Weights of a small transformer language model.
Size: width 256, MLP 704 SwiGLU, vocabulary 2628.
Architecture: RMSNorm before each block, no biases in attention or MLP.
Training: a variant of Muon for these matrices, 511M tokens, 8011 steps.
Each number is 128 + 24 x the weight over its row's rms, rounded and kept within 0 to 255. Layers, rows and columns count from 0. The size above them is the row's rms in percent of the matrix's.

# layer 18 MLP up, 704x256, rms 0.184, rows 591-625, columns 0-63
size [103 101  98  80  99  98 101  97 100  87 100 104 105  97  99 102 100  98  89  98  95  89  97 104  94  92 104 105  94 110 108 106 100  96 113]
[[117  98 149 143 128 133 144  82 158 128 102 157 136 100 111 119  94 111 105 107 164 142 144 130 121 131 144 111 114 164  97  94 145 163 135 174 101 146 128 113 111 102 126  97 170  90 146  97 146 113  88  82 153 162 114 110 119 137 101 137 160 179 109 148]
 [137 181 142 167  97 124 127 118 187 113 141 148 137  98 100 117 109 127 143 100  96 144 151 116 149 114 130 140 128 114 116 170 105 129  82 133 141 154 119  95 165 113  97 161 148 120 164 102 144 170 141 137 141 129 168 111 165  95 154 153 121 118  96 130]
 [136  85 128 152  93 108 130 137 127 137  98 139 129 129 111  86  91 130 129 126 111 132 119 161  94 114 127 161 153 159 140  96 133 172 104 103 120 194 155  73 130 130 126 173 123  79 138 139 137 148 125 151 143 145 158 114  85 128  93 114 150 113 136 114]
 [111 149 112 100 121 144  76 162  83 104 118 140 101 141 126 107 162 140 145 179  93 142 140 170 124 124 150 132 140 131 125 124 136 138  90 120  97 125 109 117 154 128 133 148 122 139 143 179 135 135 140 137 130 106 127 136 140  98 122  97 160 137 100 102]
 [145 138 152 146 127 121 147 115 126 168 124 167 110 127 150 128 146 121 126 147  81 162 123 119 136 109  87  94 145 121 139 151 100 101 144 122 137  98  95 113 173 104 141 117 129 140 128 129 155 142 145 159 103  89 122 127 129 119 146  65 114 131 163 133]
 [131 118 136 129 182  89 123 135  99  91 137 118 161 155 107 181 142  68 164 132 121 140 103 118 132 116 142 100  98 137 156 124 151  97  73  96 138 191 147 114 136 112 115 192 132 140  82 107 137 161 116 169 137 164 129 149 111 142 161 126 147 136 109 136]
 [144 177 111 166 129 115 119 101 182 177 119 131 130  92 132 148 141 106 164 101 136 133  90 111 119  95 138 100 112  94 113 161 139 136 113 112  90 154 137 114 104 104 145  94 113 127 150 190 147 137 122 133  85  79 161 121 119 118 113 127 151 114  81 133]
 [140 152 127 158 128 147 155 128  97 132 146 108 112 109 157 138 125 180 133 114 163 124 127 127 109 108 103 159 142 147 159 155 139  67 145 125 116 140 139 157 128 126 171 101  91 137 119 151 138 116 137 143  95 121 121 143 148 161 110 122 147 143 105 116]
 [ 99 136 145 157 157 102 115 133 125 135  88 120 118 123 114 114 120 150 130 129 148 118 107 131 116  86 117 128 117 154  95 154 100 123 129 179 116 122 119 117 112 125 153 115 156 120 133 154 124 139 118 122 157 150 152 117 123  92 134 136 127 122 108 102]
 [149 124 140 149 129 127 110 136 120 162  85  80 151 102 110 159 129 118 138 180 133 136 120 116 150  81  83 167 116 154 125 158 120 127 141  98 160  93 149 149 109 102 122 129  82 114 165  99 162 150 152  99 107 146 128 144 115 128 117 172 143 104 147  72]
 [109 110 112 134 137  91 110 149 133  93  88 121 153 163 135 140  97 102 129 145 148  73  76 103 102 186 117 140 186 148 122 155 132 111 150 131 149 133 141 140 113 151  72 116 107 135 108 125 168 107 135 133 159 157 171 143 134  89 126 110 118 142 146 161]
 [ 76 112 122 109 139 150 121 146 147 142 142  66 105  66 107 109 141 142  94 102 102 187 174 106 103 113  99 127 102 114 113 128 124 184 148 145 117 111 113  86 138 110  84 104 144 150  55 144 100 150 105 123 142 138 103 150 130 143 148 124 137 169 107 114]
 [163 148 119 124 130 117 151 154 136 113 122 112 100 163 167 160  83 160 152 103 109 150 117 182 123 131  89 152 142  87 141 118 131 150 127 140 125 142 127 158 139 104 100 134 125  81 105 107 132 119  98 184  89 150 127 130 121 114 193 146 139 120 136 115]
 [160 169 114  94 144 151 130  76 150 175 162 123 117 131 153 146 132  55 123 105 154 136 132  84 124 136  88  96 145 118 125 122 114 158 122 129 114 118 174 124  99 138 134 110 134 140 124 103 127 144 144 143 123  98 111 108 103  95 156 143 145 113 113 138]
 [122  94  98 134  95 116 150 148 119 124 100 107 126 120 159 157 115 110 164 121 149 157 165 183 141  83 129 144 100  89 167 129 138 119 100 134 114 123 136 128 147 125 126  96 128 109  91  71 136 129 155 130  98 144 152 134 151  87 108 142 150 165 124  98]
 [125 113  79  89 125 105 124 102 106 159 122 174 114 147 114 139 106 159 104 129 147 136 102 109 130  93 151 114  77 150 121 129 121 123 146  90 137 127 142 160 111 120 149 112 166  82 133 143 114 130 120 126 102 138 105 153 101 163 120  99 127 136 148 130]
 [150 134 158 107 102 139 164 117 122 121 125 132 106 133 128 136 120 152 118 121  75 125 125  93 175 137 122 166 110  95 148 117 171 141 142 102 132 157 162 109 103 118 183 127 139 168  83 121 121 124 134 167 157 137 134  98 138 117 123 130 102 139  94 116]
 [111 144 159  77  83 109  89 121  89 154 119 144 130  91 132 102 131 142 120 155 153 135 130 112  94 166 125 124 145 195 145 144 142 105 128 159 125 117  61 130 139 140 106 115 157  96 131 116  98 127 100 103 117 116 178 101 157 112 154 148 156 121 138 115]
 [141 122  94 162 149 145 105 148 123 129 125 155 123 150 176 130 108 149 154 134 118 129 112 143  97 161 105 115 102 107 169 133 108 140 139 117 106 133 145 120 136 120 164  72 127  97 100  94 106 109 113 142 144  69 133 111 126 100 157 153 125 137 115 125]
 [132 108 118  90 123 110 126 132 157 122 120 145 120 111  95 127 191 108  87 129 132 115  89 137 119 150 101 147 125 126  86 156 150 130 103 101 112 125  89 140 102 138 136 138 128 122  92 152 152 140 108 104 166 151 102 144 104 131 131 132  54 114 109 146]
 [152 128 100  94 147 139 157 116 103 104 108 128  93 153 127  33 149  88 124  92 121 110 114 123 175 159 184 134 147 164 150 155 106 120 143  96 178  86 168 137 129 122 132 109 107 132 150 168  93 121 150  83 100 135 128 155  78 102 114 124 139 160 134 126]
 [113 113 119 113 157  97 112 141  99 102 118 128  94 177 125 130 125 136 115  88 111 146 125 119 109 114 121 127 113  99 104 113 145 132 130 120 110 120 141  85 125 108 108 134 141 115 136 111 120 140 134  97  81 145 114 120 138 136 159 135 138 104 157 100]
 [132 126 160 151 114 148 141 176 150 143 142 133 139 140 159 122 123 116 116 123 103 131 101 124 144 163 154 136 127 117 111 136 151 117 134 156 132 135 105 189 128 122  99 118 121 145  90 117 132 151 123 128 125  92 138 168 122 124 125  88 139 117 125 174]
 [143 169 119 119 143 131 144 115 112 126 118  85  82 177 172 172 144 147 108 147 142 153 149 103  77 105 140 161 154 120  83 150 122 143 128  88 105 157 126 144 133 148 109 169 166 134 117  79 150 139  85  90 102 176 104 150 144 143  94 133 129 141 130 153]
 [ 87 147  81 137 135 117 129 142 119 157 140 116 135 110  86 178  99 118 117 111 100 107 136 139 126 149 159  90 172 130 153 137 134 138 113 128 144 129  98 136 127 127  93 136  89 116 151 123  96 133  92  98 105 119  89 108 112 102 153 154  98 127 134 146]
 [145 108 146 127 132 129 119 123 151  97 141 137 128 118 152  97 139 117 104 141  96 143 128 119 140 156 129 144 130 170 130 162 132 142 145  82 118 127  80  87 106 131 135 116  83 128 100 151 145 101 134 149 145 147 133 138 156 138 116 118 146 176 161 180]
 [140 146 103  95 136 161 120 123  86 161 149 114 148 118 103  95  91 125 131 118 102 171 124 142 126 105 172 123 136 117 111 146 100 110 115 130 117 120 142 132 131 135  91 151 147 118 108 110 121 150 128 114 146 133 168 130 159 149 112 104 113 116 136 117]
 [125 102 120 141 158 119 126 100 154 137 106 119  97 164 107 102 204 109 156 110 102 125 113 110 149 126 130 120  66 148 132 141 125 130 118 107 143 104 126 178 141 148 129 143 153 122  87 108 107 155  82  92 188 128 141 116  84 120 115 143 129 143 133 116]
 [139 168 119 169 148 145 165 132 153 156  95 140 175 139 187 125 118 125 124 110 156 114 124 127 120 129 143 105 116 150 102  91 159  97 140 127 131 122 123 116 154  63  95 119 119 160 128 147 144 104 149 125 121 163 148  50 112  91 104 137 131 157 100 114]
 [153 132 118 172 146 152 138 135  91  87 126 171 112 147 138 122 167 127 143 118 135 131 133 193 109 118 131  64 115 126 150 154 122 131 113  89 158 115 110 140 155 125 103  72 156 180 119  78 156 125  76 142 142  94 110 143 118  86 101 112 145  79 143 164]
 [154  96 129 110 151 159 148 101 158  84 110 110  84 164 151 133 139 142  89 143  94 140 130 158 126 114 150 129 144 113 120 133 109 142 151 117  81 139  69 125 126 146 117 131 117 152 134 146 131  80 146 109 121 112 149 140 158  98 129 155  88 138 136 100]
 [154 125 100 131 150 142 158 121 130 138 104 131 108 163 115 108 147 152 130 143 154 138 161 129 169 137 119 144 179 133 116  89 123  91 115 116 145 105 109  92 107 104 154 129 133 125  84 100 128 114 147 131 134 102 140  96 154 117 136 118 112 152 128 148]
 [127 129 105 107 141  86 114 116 184  68  91 188 114 115  70 152 136 167  97 158 118 134 170 139 133 122 116 170 144 130 204 120 160 101 132 133 153 128 107 172 129 156 125 128 154 118 165 122 141 108 105 113 129 173 101 150 180 161 152 133 118 151 113 116]
 [145 139 117 126 136 129 132 157 153 124 102 104 148  87 151 147 112 143 155 127 135  74 102 114 128 144 140  96 150 126 167 107 111 174 127 132 137 113 129 130 143  89 142 148  92 148 154 189 108 147 123 143  99 191 112 139 117 132 102 126 105 147  93 126]
 [151 138  90 164 116 126 116 149 123 126 121  81 116 109 121 119 125 101 107 127 170 163 200 125 155 129 146 124 135  96 136 156 141 135  88 131 168 113 147 142 146 138 138 159 153 128 121 128 114 120  82 144 127 136 125  83 128 105 125 159 147 131 104 126]]
# layer 18 MLP down (transposed), 704x256, rms 0.0647, rows 591-625, columns 0-63
size [104 101 101  95 102 101 102 100  95  93 103 101 101 101  97 101 102 101  92  97  97 100  96 103  92  92 103 101  96 106 103 100 100 100 102]
[[147 113 111 142  93  93  86 156 146 115 116 140 130 105 162 106 104 120 102  90 131 111 156 135 118 121 157 123 105 152 117 144 112 123 133 131 118 107 111 117 162 141 150  94 129 130 131 144 133 134 127 136 105 130 125  64 110 192  77 152 153 165 106 156]
 [127 168 103 110 162 137 154 122 152 119 124 156 127 110 185  92  99 154 132 100  80 155 141 100 136 142 145 140 146 113 134  81 123 122 115 116 140 163 101 113  98 121 140  79 179 140 117 143 117 126 105 131 169 105 151 143 148 130  90 138 136 129 153 119]
 [ 95 154 170 105 157 107 140 129 103 135 124 128 122 151 138 152  93 140 123 133 101 142 160 117 146 141 130  88 139 157 141 151 154 155 126 148 126 128 138 128 153 121 147 117 108 154 145 133 155 150 140 112  90 114 124 106 145 121 147 119 108 146 143 124]
 [157 108 154 117 126  87 108 136 146 101 146 127 145 117 140 135 144  95 100 176 113 101 101 147 138 147 169 182 116 108 151 142 157 139 126 143 104  80 113 100 143 114 132  94 112 139 143 156 106 117 124 142 157 199 108 118 144 160 125 132 147 119 122 115]
 [140  80 143 101 103 136 134 154 165 134 145 119 100 159 111 128  91 133 113 114 102 103 147 153 118 137 175 142 119 121 107  99 133  88 132 165 102 132 105 151 157 118 195 112 131 110 142 113 118 111 113 131 134 131  97 150 112 129 159 110 166 116  86 133]
 [110 109 135 137 122 107 123 123 159  82  88 119 117  87  90 116 108 161 129 137 134 121 110 227  84  95 175 105 117 109 159  76 167 117 141 146 121 140 125 125 165 116 128 157 136 139 141 158 159 108 149 163 139 147 135 141 131 125 100 149 157 152 125 140]
 [187 130 149 130 107 161 149 146 149  77 135 134 118 187 123 143 124 130  99 111 142 155 126 135 154 132 124 205 146 120 155 167 124 163 155 114 149 160 120 118 111 122 119 143 173 156 146 157 101  90 141 148 148  62 164 143 132 112 146 134 143  89 114 139]
 [141 123 145 104  86 125 166 142  97 155  77 144 120 157 127 122 110 137 150 138 141 103  94 142 159 145 115  72 157 109 116  95  99 116 181 125 123 106 140 118 151 151 117 141 129 117 140 119 110 111 144 136 123 121 127 150  76 142  92 104 137 138 167 105]
 [101 132 162 147 155 149 129  94 122 108 120 104 135 108 124 141 125 170  96 136 119 119 145 115 198  95 155 122 140 113 153 105 130 110 137 152 135 111 144 125 121 129 103 115 125  79 154 145 128  88 140 122 105 149 153 156 133 125 134 117 101 131 154 154]
 [179 127 153 152 120 167  86 141 152 117 101 132  95 142 154 138  83  82 112  92 103 126 148 103 138 159 186 127 133 130 125 157 133 133 125 115 125 148 190 111  79 106  84  96 125 105 124 106 146 115 167 160 116 108 131 133 105 188 125 100 130 140 125  81]
 [115 130  89 111 162 131 137 185 128 120 148  98 117 140 117 171 166 178 118 124 127 151 113 130  83 133 106 139 128 153 142 180 122 113 145  73 175 118 116  89 104  99 111 124 145 143  94 164 130 167  97 114 145  93 126 122 127 156 118 141 136 135 135 145]
 [ 91  84 154 150  91 155 140 143 107 113 147  92 145 140 151 128 126  79 100 140 132 111  96  89 164 114  57 158 121 146 116 119 138 149  97 108 145 136 140 123 133  89 133 107  98 127  91 139 108 175  93 112  95 121 171 127 111  83 124 121 111 147 108 125]
 [ 94 153 140 139 163 120 100  90 143 164 133 190 132  84 164 150 125 111 114 130 128 125 145 147 157 129  93 124 156  71 148 145 123 112 128 105 115 133 141 136 122 117 141 126 105 153  91 125 131 189 157 119 159 107 169 136 126 116 148 108 139 128  90  79]
 [ 97 114  99 142 120 146 156  99  91  84 139 107  98 124  95 119 120 109 104 111  74 140 117 138 120 160 185 113  84 106 165 124 123 133 123 153 109  95 145 128 133 114 155  95  94 112 141 132 137 165 142 101 135 135 120 154 166 159 122 133 162 121 156 158]
 [102 116 133 142 127 126 128 122 118 120 102 119 152 143 122 138 133 155 130 125 120 150 167 165 190 112 129  99 151 111 148 129 117 131 135 114 142 117 118 107 129  78 150 127 170 158 116  90 104 141 131 169  92 152 132 110 198 147 143  94 159 151 101 121]
 [154 118 118 161 150 129 111 112 144 157 140 203 143 158 113 156 118 110 154 148 113 144 126 147 195 129 126 142  87 144 125 121 122 131 130 160 160 132 105 160 130  87 105 175 114  97 128  89 144 166 128 133 117 137 156 138  92 173 153 109 132 117 122 148]
 [149 171 141 136 114 103 133 138 126 125 128 117  86 141 182 150 152 140 144 138 172 136 160 144 136 115 144 132 110 134  82 120 146 144 128  91 113 100 117 103 114 105  92 132 161 141 147 133 117  97 107  86 160  67 119 123 130 166 133 146 160  98 110 119]
 [115 142 113 115 116 111 116  89 159 177 130 149  96 135 151 138 121 149 162  89 146 111 117 138 155 152 124 165 104 151 122 121 118 110 106 139 127 105 140  98 134 172 171 113 131 105 123 147 136 132  93 114 154  98 122 110 156  83  92 136 157 138  97  95]
 [ 95 101 163  92 132 165 142 136 104 118 119 123 150 133 122 113 123 146 124 171 103 155 138 152 125 143 100 170 168 123 117 133 142 120 122 144 123 152 115 140 132  88 114 161 146 147 138 158  64 156 154 143 155 128 120 144 135  98 128 161 125 174 155 122]
 [123 122 147 151 158 106 135 157  87 101 154  81 125 119 123 128 136 142 173 100 125 158 146 151 101 139 129 106 109 116 122 164 120  79 126 138 100 121  85 153 110 126 144 149 111 147 113 159 131 107 104 126 159 104 133  96 140 109  93  86 133 153  56 107]
 [169 144 192 125 139 135 160 147 140  73 168 161 142 153 139 127 151 136  94 127 126 154 147 130 119 115 126 119 119 167 175 133 125 157 111 123  85 110 127 112 124 163 129  92 136 128 122 107 143 127 126 155 105 153 150  99 132 158 146 101 138 125 120 133]
 [117 122 139 141 144 170 134 126 154 113 136 108 142 157 105 158 140 137  84  96 132 145 113 123 143 120 130 124 129 165 101 157 132 164 156 136 166 126 159 141 118 149 144 140 148 152 140 123  98 115 139 157 127 169 150 129 105 122 122 168 147 108 138 133]
 [120 164 120 135 116  59 138 132 104 112 144 149 117 113  89  87 145 110 167 161 150 127 123 133  88 145 111 152  94 129 120 151 175 150 123 124 121 171 117 122 116 112 147 129 143 155 114 129 129 180 127 153 123 136 111 123 101 138 122 107 118  95 107 119]
 [134  93 173 118 139 147 122 171 168 106 102 145 141 143 155 133 128 113 101 129 179 127 139  92 162 116 155 116 129 123 150 130 126 121 131 132 175 117 148 138 120 132 145 168  91 135 108 111 144 144 133 116 100 100  99 172 117 150 126 134 101 146 124 140]
 [105 113 163 106 164 117 138 156 198 105 162 122 125 138 142 137  68 106 131 147  98  93 147 165 133 147 106 105 151  98 138 174 105 149 122  98 175 122 125 107 117 124 148 130 105 142  86 172 111 179 123  99 138 154 130 100 122 124  97 176 111 156  95 133]
 [110 136 115  96 104 157  94 143 121 160 109 113 135 113 119 123 129 148 109 124 169  99 100 123 109 125 133 127  87 119 145  52 119 105  93 112 151 150 148 123 110 137 139 135  84  85 107 158 159 179 150 113 122 106 113 125 115 102 170 114 153 114 104  97]
 [150 105 106 113 106 148 133  96 164 138 126 145 161 114  62 160 156 150 133 154 148 157 110 143 112 145  73 124 106 119 136 122 148  83 118  83 118 130 132 145 115 136 126 114 138 121 131 107 138 103 151  68 131 112 115 117 141 186 127 147 134 106 117 120]
 [147 154  78 163  89 137 113 160 120 145 120 169 122 110 155  73 108 157 113 128 168 132 164 159 133 133  92 110 108 123 127 150  78 110 152 126 130 153 103 131  73 130 117 134 124 121 130 109  87 126 164 109 115 126 130 134  92 129 126 126 179 180 149 142]
 [141 124 135  93  93 137 138 114 127 104 133 133 115 183 165 103 120 127 112 125 119 128 131 132 131 156 154 143 166 128  95 154 132  89 101 137 145 114 117 115 119 115 115 118 123 101 151 100 159 124 130 104 101 128 100 127 129 111 107 115 150 126 124 150]
 [120 141 133 147 137 123 137  94  87 115  65 140 122 156 104 112 165 114 114 146 127 143 140 110 176 117 132 109 178 131 147 136 113 140 121 117 162  91 122 138 177 147 125  63  98 140  66 137 171 121 128 176 118 142 129 117 130 129 123 144 114 136 141 206]
 [131 138 140  96 121 138 132 102 160 133 134 166 112 147 168 148 140 101 132 138  61 132 186 117 132 108  89 123 108 115 111  94 100  90 106  98 134 153 133 157 125 167 126 133 116 139 116 119  96  93 156 138 191 107  84 123 120  93 114 130 149 126 138 108]
 [104 153 124 168 142 103 169 112 134 173  87  95 149 154 141 110 120 128 105 118 110 151 135 168 115 137 157 133 125 113 148 111 136 108 160 144 161  98 124 139 146 157 139 123 145 185  98 105 146 143 111 133 136 113 141 148 115 122  80 141 133 130 137 121]
 [139 142 102 136 109 139 125 146  89 151 141 144 134 138 125 120 113 115 102 135 110 135 120 137 125  98 138 116 144 136 151 127 123  91 127 179 147  92 131 147 119 106 146 140 140 118 136 134  76 115 142 159  80  78 111 117 113  67 132 111 115 136 109 149]
 [135 111 159 140 109 119 129 126 128  80 120 141 121 146 117 112 144 135 136  80 135  93 124 101  87 117  98 124 125 142 133 159 145  87 147 129 130 114 111 108 147 137 109 129 103 144 106 116  71 150 106 163 117 180 159 100  94 136 146 117 133 117  93 128]
 [150 130 139  96 157 165 155 106 118  75 151 109 141 155 102 124 129 135  92 120 160 130 100 114 111 129 141 110 129 151 139 167 104 150 144 116 149 128 116 116 142 107 115 139  76 139 134 133  96 152  63 131  72 139 122 132 114 155 109 134 125 118 103 145]]
# layer 18 MLP gate, 704x256, rms 0.171, rows 592-626, columns 0-63
size [ 97  98  88  98  97 102  99  98  84 103 103 104 100 103 104 103  98  91  95  93  93  98 102  95  90 107 107  99 103 105 111 104  99 102 107]
[[141 160  96 154 135  96 144 135 118 134 147 121 118 169 155 166  82 139 159  79 102 155 123 103 100 123 116 164 118 100 112 117 117 128 133  87  76  83  87  72 111 148 129 145 165 134 134 155 121 145 144 120 154 137 138 126 132 139 123 148 155 151 141 119]
 [133 129 111 123 144 102 123 129 134 144 153  89 118 135 155 179  90 128 117  79 149 121 104 116  96  83 131 126 120 145 149 150  86 103 151 159 102  89 128 142 127 150 129 121 129 119 137  99 127 145 115 142 109 120 136 118 140 140 146 109 148 139 155 150]
 [121 207  62 126 108 150  97 104 104 107 100 131 100 107 129 100 156 162 150 143 123 135 107 163 123 148 128 109 119 131 101  86 133 146 115 128 119 144 111 132 155  99 151 158 143 123 130 144 135 128 151 147 140  87 146 140 133 133 126  99 126 142 108 104]
 [101 149 100 127 146  88 133 120 100 196 126 145 145  81 151 128 117 149 103 128 124 118 135 127 129 125 125 164 149 122 112  93 175 134 121 125 107 158  82  90 133 113 118 143 150 132 134 125 118 148 144 200 128 136 150 149 107 140 126 120 103 218 114 119]
 [119 124 157 135 119 147 142 102 101 108  83 170 164 106 116 164 112 146 128 102 145 139 148 109 136 158  92 122 154 104 138 115 116  83 139 143  99 107  79  91  95 134  98 118 115 175  89 114 141 115  88 139 161 121 146 124 146 137 122 146 130 135  78 115]
 [103 137 133  97 133 129 172 135 111 111 138 123 130 140 137 105 120 160 139 133 132 103 152 144 114 145 120  84 155  88 120 148 105  81 140 125 149 117 107 125 134 120  95 124 143 137 107 135 140  88 119 141 139 146 102 100 194 144 109 130 138 126 140 133]
 [127 131 110 151 120 133 145 119 126  68 126 180 140  60 146 117 150 139 142 158 106 106 106  83 147  98 172 136  81 145 125  76  93 103  88 141  87 147 111 137 131 116 123 105 137 131 117 135 153 132 152 111 143 118  98 163 151 113 116  89 144 110 185 138]
 [141 120  89 126 119 139 121 137 150 142 109 157  76 117 158 124 139  84 156  96 124 102 126 180 142 117 132  92 144 161  89 131  89 110 166 149 144 120 102 157  98 112 142 114 150 131 135  91 132 158  98 105 109 107  93 135 108  93  87  93 135 120 133 106]
 [ 88 130 142 120 113 148 117 126  98 123 128 133 118 111 144 114 109 119 182 129 167 122 161 119  93 166 124 112 127 142 100 102 127 133 125 140 132 104 110 141 152 122 181 108 145 133 114 161 126 135 150 170 138 104 126 131 130  97 141 113 112 106 149 127]
 [135 168 104 135 119 175 136 124 125 114 144 121  92 137 161 154 138  80 125 115 152 125  75 117 118 112 148  91 125 131 106 171 119 132  88 117  92 112 139  80 104 128 125  81  96 134 104 112 123 143 122  94 117 139 156 138 108 112 100 147 155 137 111 131]
 [175 121  87 113 147 178 110 158 145  74 126  94 154  98 115 124 117 129 122  83 144 110 120  91 112 124 121 154 108 185 115 129 140 146 127 123 118 206 112 199  94 177 129 120  96  88 116 138 115 128 132 179  94 131 114 127 110 132 169 160 133 156 169 158]
 [109 107 113 117 144 157 121 132 171 115 133 127 104  96 128 157 153 103  87 111 137 145 120 153 125  79 128 190 102 177 131 128 119 127  95 153 146 123 102 115 124 147 154 142 170 164  69 146  94 128 121 137 150 156 131 125 177 157 117 146 123 156 158 101]
 [ 90 107 121 123 139 103 112 127 118 136  91 110 124 102 102 128  87 105 155 125  92 123 128 125 129  95 111 140 115 132 123 139 143 122 113 152 118 160 160  95 130  92 159 123 122  71 135  93 118 139 154 128 164  99 133 174  96 156 100 147 100 127 160 124]
 [120 158 149 150 115 132 145 114 127 112 155 173 115 163 122 126  87 131 105 112 149 113 116  96 133 136 145 115 114 122 104 153 125 164 123 101 160 127 104 110 126 136 116 143 143 126 163 153 129 144 127  95 118 109 117 108  99 140 108 105  96 143 121 144]
 [143 113 115 118 124 172 113 122 134 129 101  76 110 117 146 133 157 140 157 145 112 186 156 133  97 160 153 158 159 101 121 110 136  92 169 130 161  96 118 128 146 128 151 129 115 139 118  91 142 155 152 122 138 139 160 164 152  99 147 102 146 125 122 163]
 [ 93 115 132 201 110 139 123 146 118 118  67  98 108  95  89 137 102 191 105 141 120 170 134 119 123 117 114 132 131 194 104 109 103 134 150 117 137 125 120 147 144 159 102 116 150 126 150 118  92 163  95  95 122 110 127 141 167 143 152 153 157 146 115 134]
 [128 156 129 103 112 155 103 112 132 155 150 120 118 118 121 110 116 116 116 135  95 154 149 118  68  92 144 143 136 146 135  92 121  94 140 161 162 151 137 114 126 104 127 125 162 125 124 157 143 169 112  97 141 114 145 145 122 142 176 138 157 182 132 159]
 [139 147 167 149 114 134 115 194 120 131 103 116 131 118 107 115 151 143 112 176 176  94 181 109  95 120 148 115 155  94 146 162 142 128  95 118 121  97 112 176 105 131 147 145 120  98 135 108 144 116 138 119 151 115 158  48 151 141 101 126 155 149 126 125]
 [138 125 160  77 129 147 168 123  81 126 167 165 152 162 149 151 110 128 157  93 134 132 176 144 138 140  96 139 110 153 123 132 137  99 124  93 156 133  96 126 130 111 149 132 126 157 140 110 127 144 121 133 115 129 132 169 158 160 162  96  93 158 143 140]
 [117  82 140 134 100 112  99 103 130 118 129 179 156 103 133 147 158 146 162 125 116 124 127  77 131 113 183 109 154 104 139 132 133 130 101 125 136 121 108 164 157 115 143 161 191 107  91  98 168 153 157 120 176 118 103 143 148 136 129 136 148 160  89  95]
 [166 127  87 172 112 104 128 106  99 125 142 131 115 156 138  93 146 124 146 148  69 102  90 114 146 133 147 114 119 128 111  94 123  93 112 141 115 132 187 108 128 101 118  91  95  98 150 128 122 142 122 111 133 126 144 160 145 110 100 102 150 112 116  81]
 [117 126 134 140 120 120 124 117 120 152 129  95 176 114 150  94 129 148 124 148 109 107 138 127 129 121 151 145 133 120 127 132  88 127  94 179 146 109 156 129 156 155  94 107 150 133 130 105 170 150 107 148 134 167 100 100 119 158 103 128 109 114 100 123]
 [113 105  76 172 142 174 115 101 134 116 134  91 101 142 150  99 117 127 143 124 123 156 124 120 101 142 152 128 125 143  98 127 135 165 130 113 147 140 136 110 120 120 138 126 158 153 146 143 120 143 104 150 117 116 155 113 120 157 142 130 129  91 132 133]
 [138 145 115 117 109 128 162 145 137 138 144 158 139 133 109 125 123  96 144 130 118  81 175 101 136 143 119 133 105 116 128 101  70 118 113 120 108 140 174 138 139 203  80 100 142 120 134 163 111 186 143 134 134 149 114 119 148 148  98 165 127 160 137 178]
 [134 138  92 174 139 122 103 101 167 122 154 112 142 149 133 133 147 141 138 159 137 122 125 172 102 126 146 158 131 130 110 127 134 134 130 171 107 104 138 131 132 123 168 133 150 138 148 119 129 149 167 118 167 161 117 155 118 152 128 120 130 137 132  94]
 [113 165  96 153  91  95 140 161 100 159 154  86 168 111 151  75 127 108 107 113  94 121 117 122 102  87 159 112  68 102 123 131  91 105 130 176  81 125 103 132 110 149 139 158 109 120  79 154 165 150 104 139 131 149 156 125 103 148 114 140 124 133 146 129]
 [131  60  87 139 114 139 145  96 140 110 114 187 121  77 135 114 123 121 127 111 184 111 136 171 161 112 106 152 110 143 164 172 174 137 129 106 122 125 137 136 103 126 110 127 120 133 115  94  90 153  87 117 152 152 148 147 131 148 113 139 137  93 125 125]
 [ 93 159 122  99 104 171 139 139 147 113 109 130 121  97 147 127 135 164 165 147 158 170 108 150 129 128 143 135 139 131  81  97 123 117 165 115  65 154 144 151 132 119 102 143 143 159  89 134 124 117  82 137 113 161 110 118 126 144 156  93 166 126 143 110]
 [112  68 132 135 110 156 125 147 123 132 143 142 129  92 120 147 142 122 110 132 136  95 158 137  93 104 141 124 112 163 135 132 125  77 143 146  86 172 178 163 183 144 109 145 125 120  77 104 161 111 144 168 115 175 179 127 128 139 107 157 140 117 141 144]
 [176 143 115 139 122 113 116 115 153 140 117  94 129 101  99 109 137 138 175 107 142 142  86 121 122 108 131 121 125 109 171 156 160 163 144 148 191  74 128 146 116 137 177 131 118 114 127 132  87 174 140 112 119 116 120 122 121 156 123 112 171 162 117 119]
 [ 92 148 172 133 105 142  99 168 133 160 124 182 153 109 131 134  95 121 112  83 151  92 103 130 128 150 103 121 161  89 123 123 158 142 159 125 138 155 123 169 144 146  88 101 149 135 114 162  81 161 136 156  98 168 118 156 108 119 137 145 182  83 102 117]
 [135 123  98 146 133 118 127 123 150 191 154 117 137 134 112 112  95 159 106 140 121  96 173 126 140 151 150 124 128 143  87 154  55 114 124 128 178 132 152 174 148 129 106 172 160 101 139 144 137 138 140 144 105 129 118 144 109 149 152 118 148 127  90 177]
 [152 101 147 138 100 135 113 116 182 160 130 140 116 152 141 113 123 125 103 128 137 120 143 152 113 110 134 100 129 105 185  92 132 100 143 107 128 100 119 154 119 150 106 129 141  93  95 147 130 104 140 175 118 140 100 145 147 135 140 157 125 129 103 167]
 [215 110 147 152 109 149 134  67 106 120 144 121 150 135 122 125 170 174 127 134  71 111 112 161 146 138 116 120 117 120 105 132 133 110 155 102 137 153 128 138 125 137 140 105 126  70 113 134 138 120 130 104 134  80 114 122  90 146 151 176 140 133 140 146]
 [141 125 149 131 111  80 157 122 110 110  89 149  88 156 130 135 150 129 108 172 148  96 115 132 122 108 121 137 121 144 130  87 111  97 156 126 159 131 100 108 158 153  95 154 136 119 152  63 130  97 116 143 153 140 173 121 143 153 122 121 137 153 166 162]]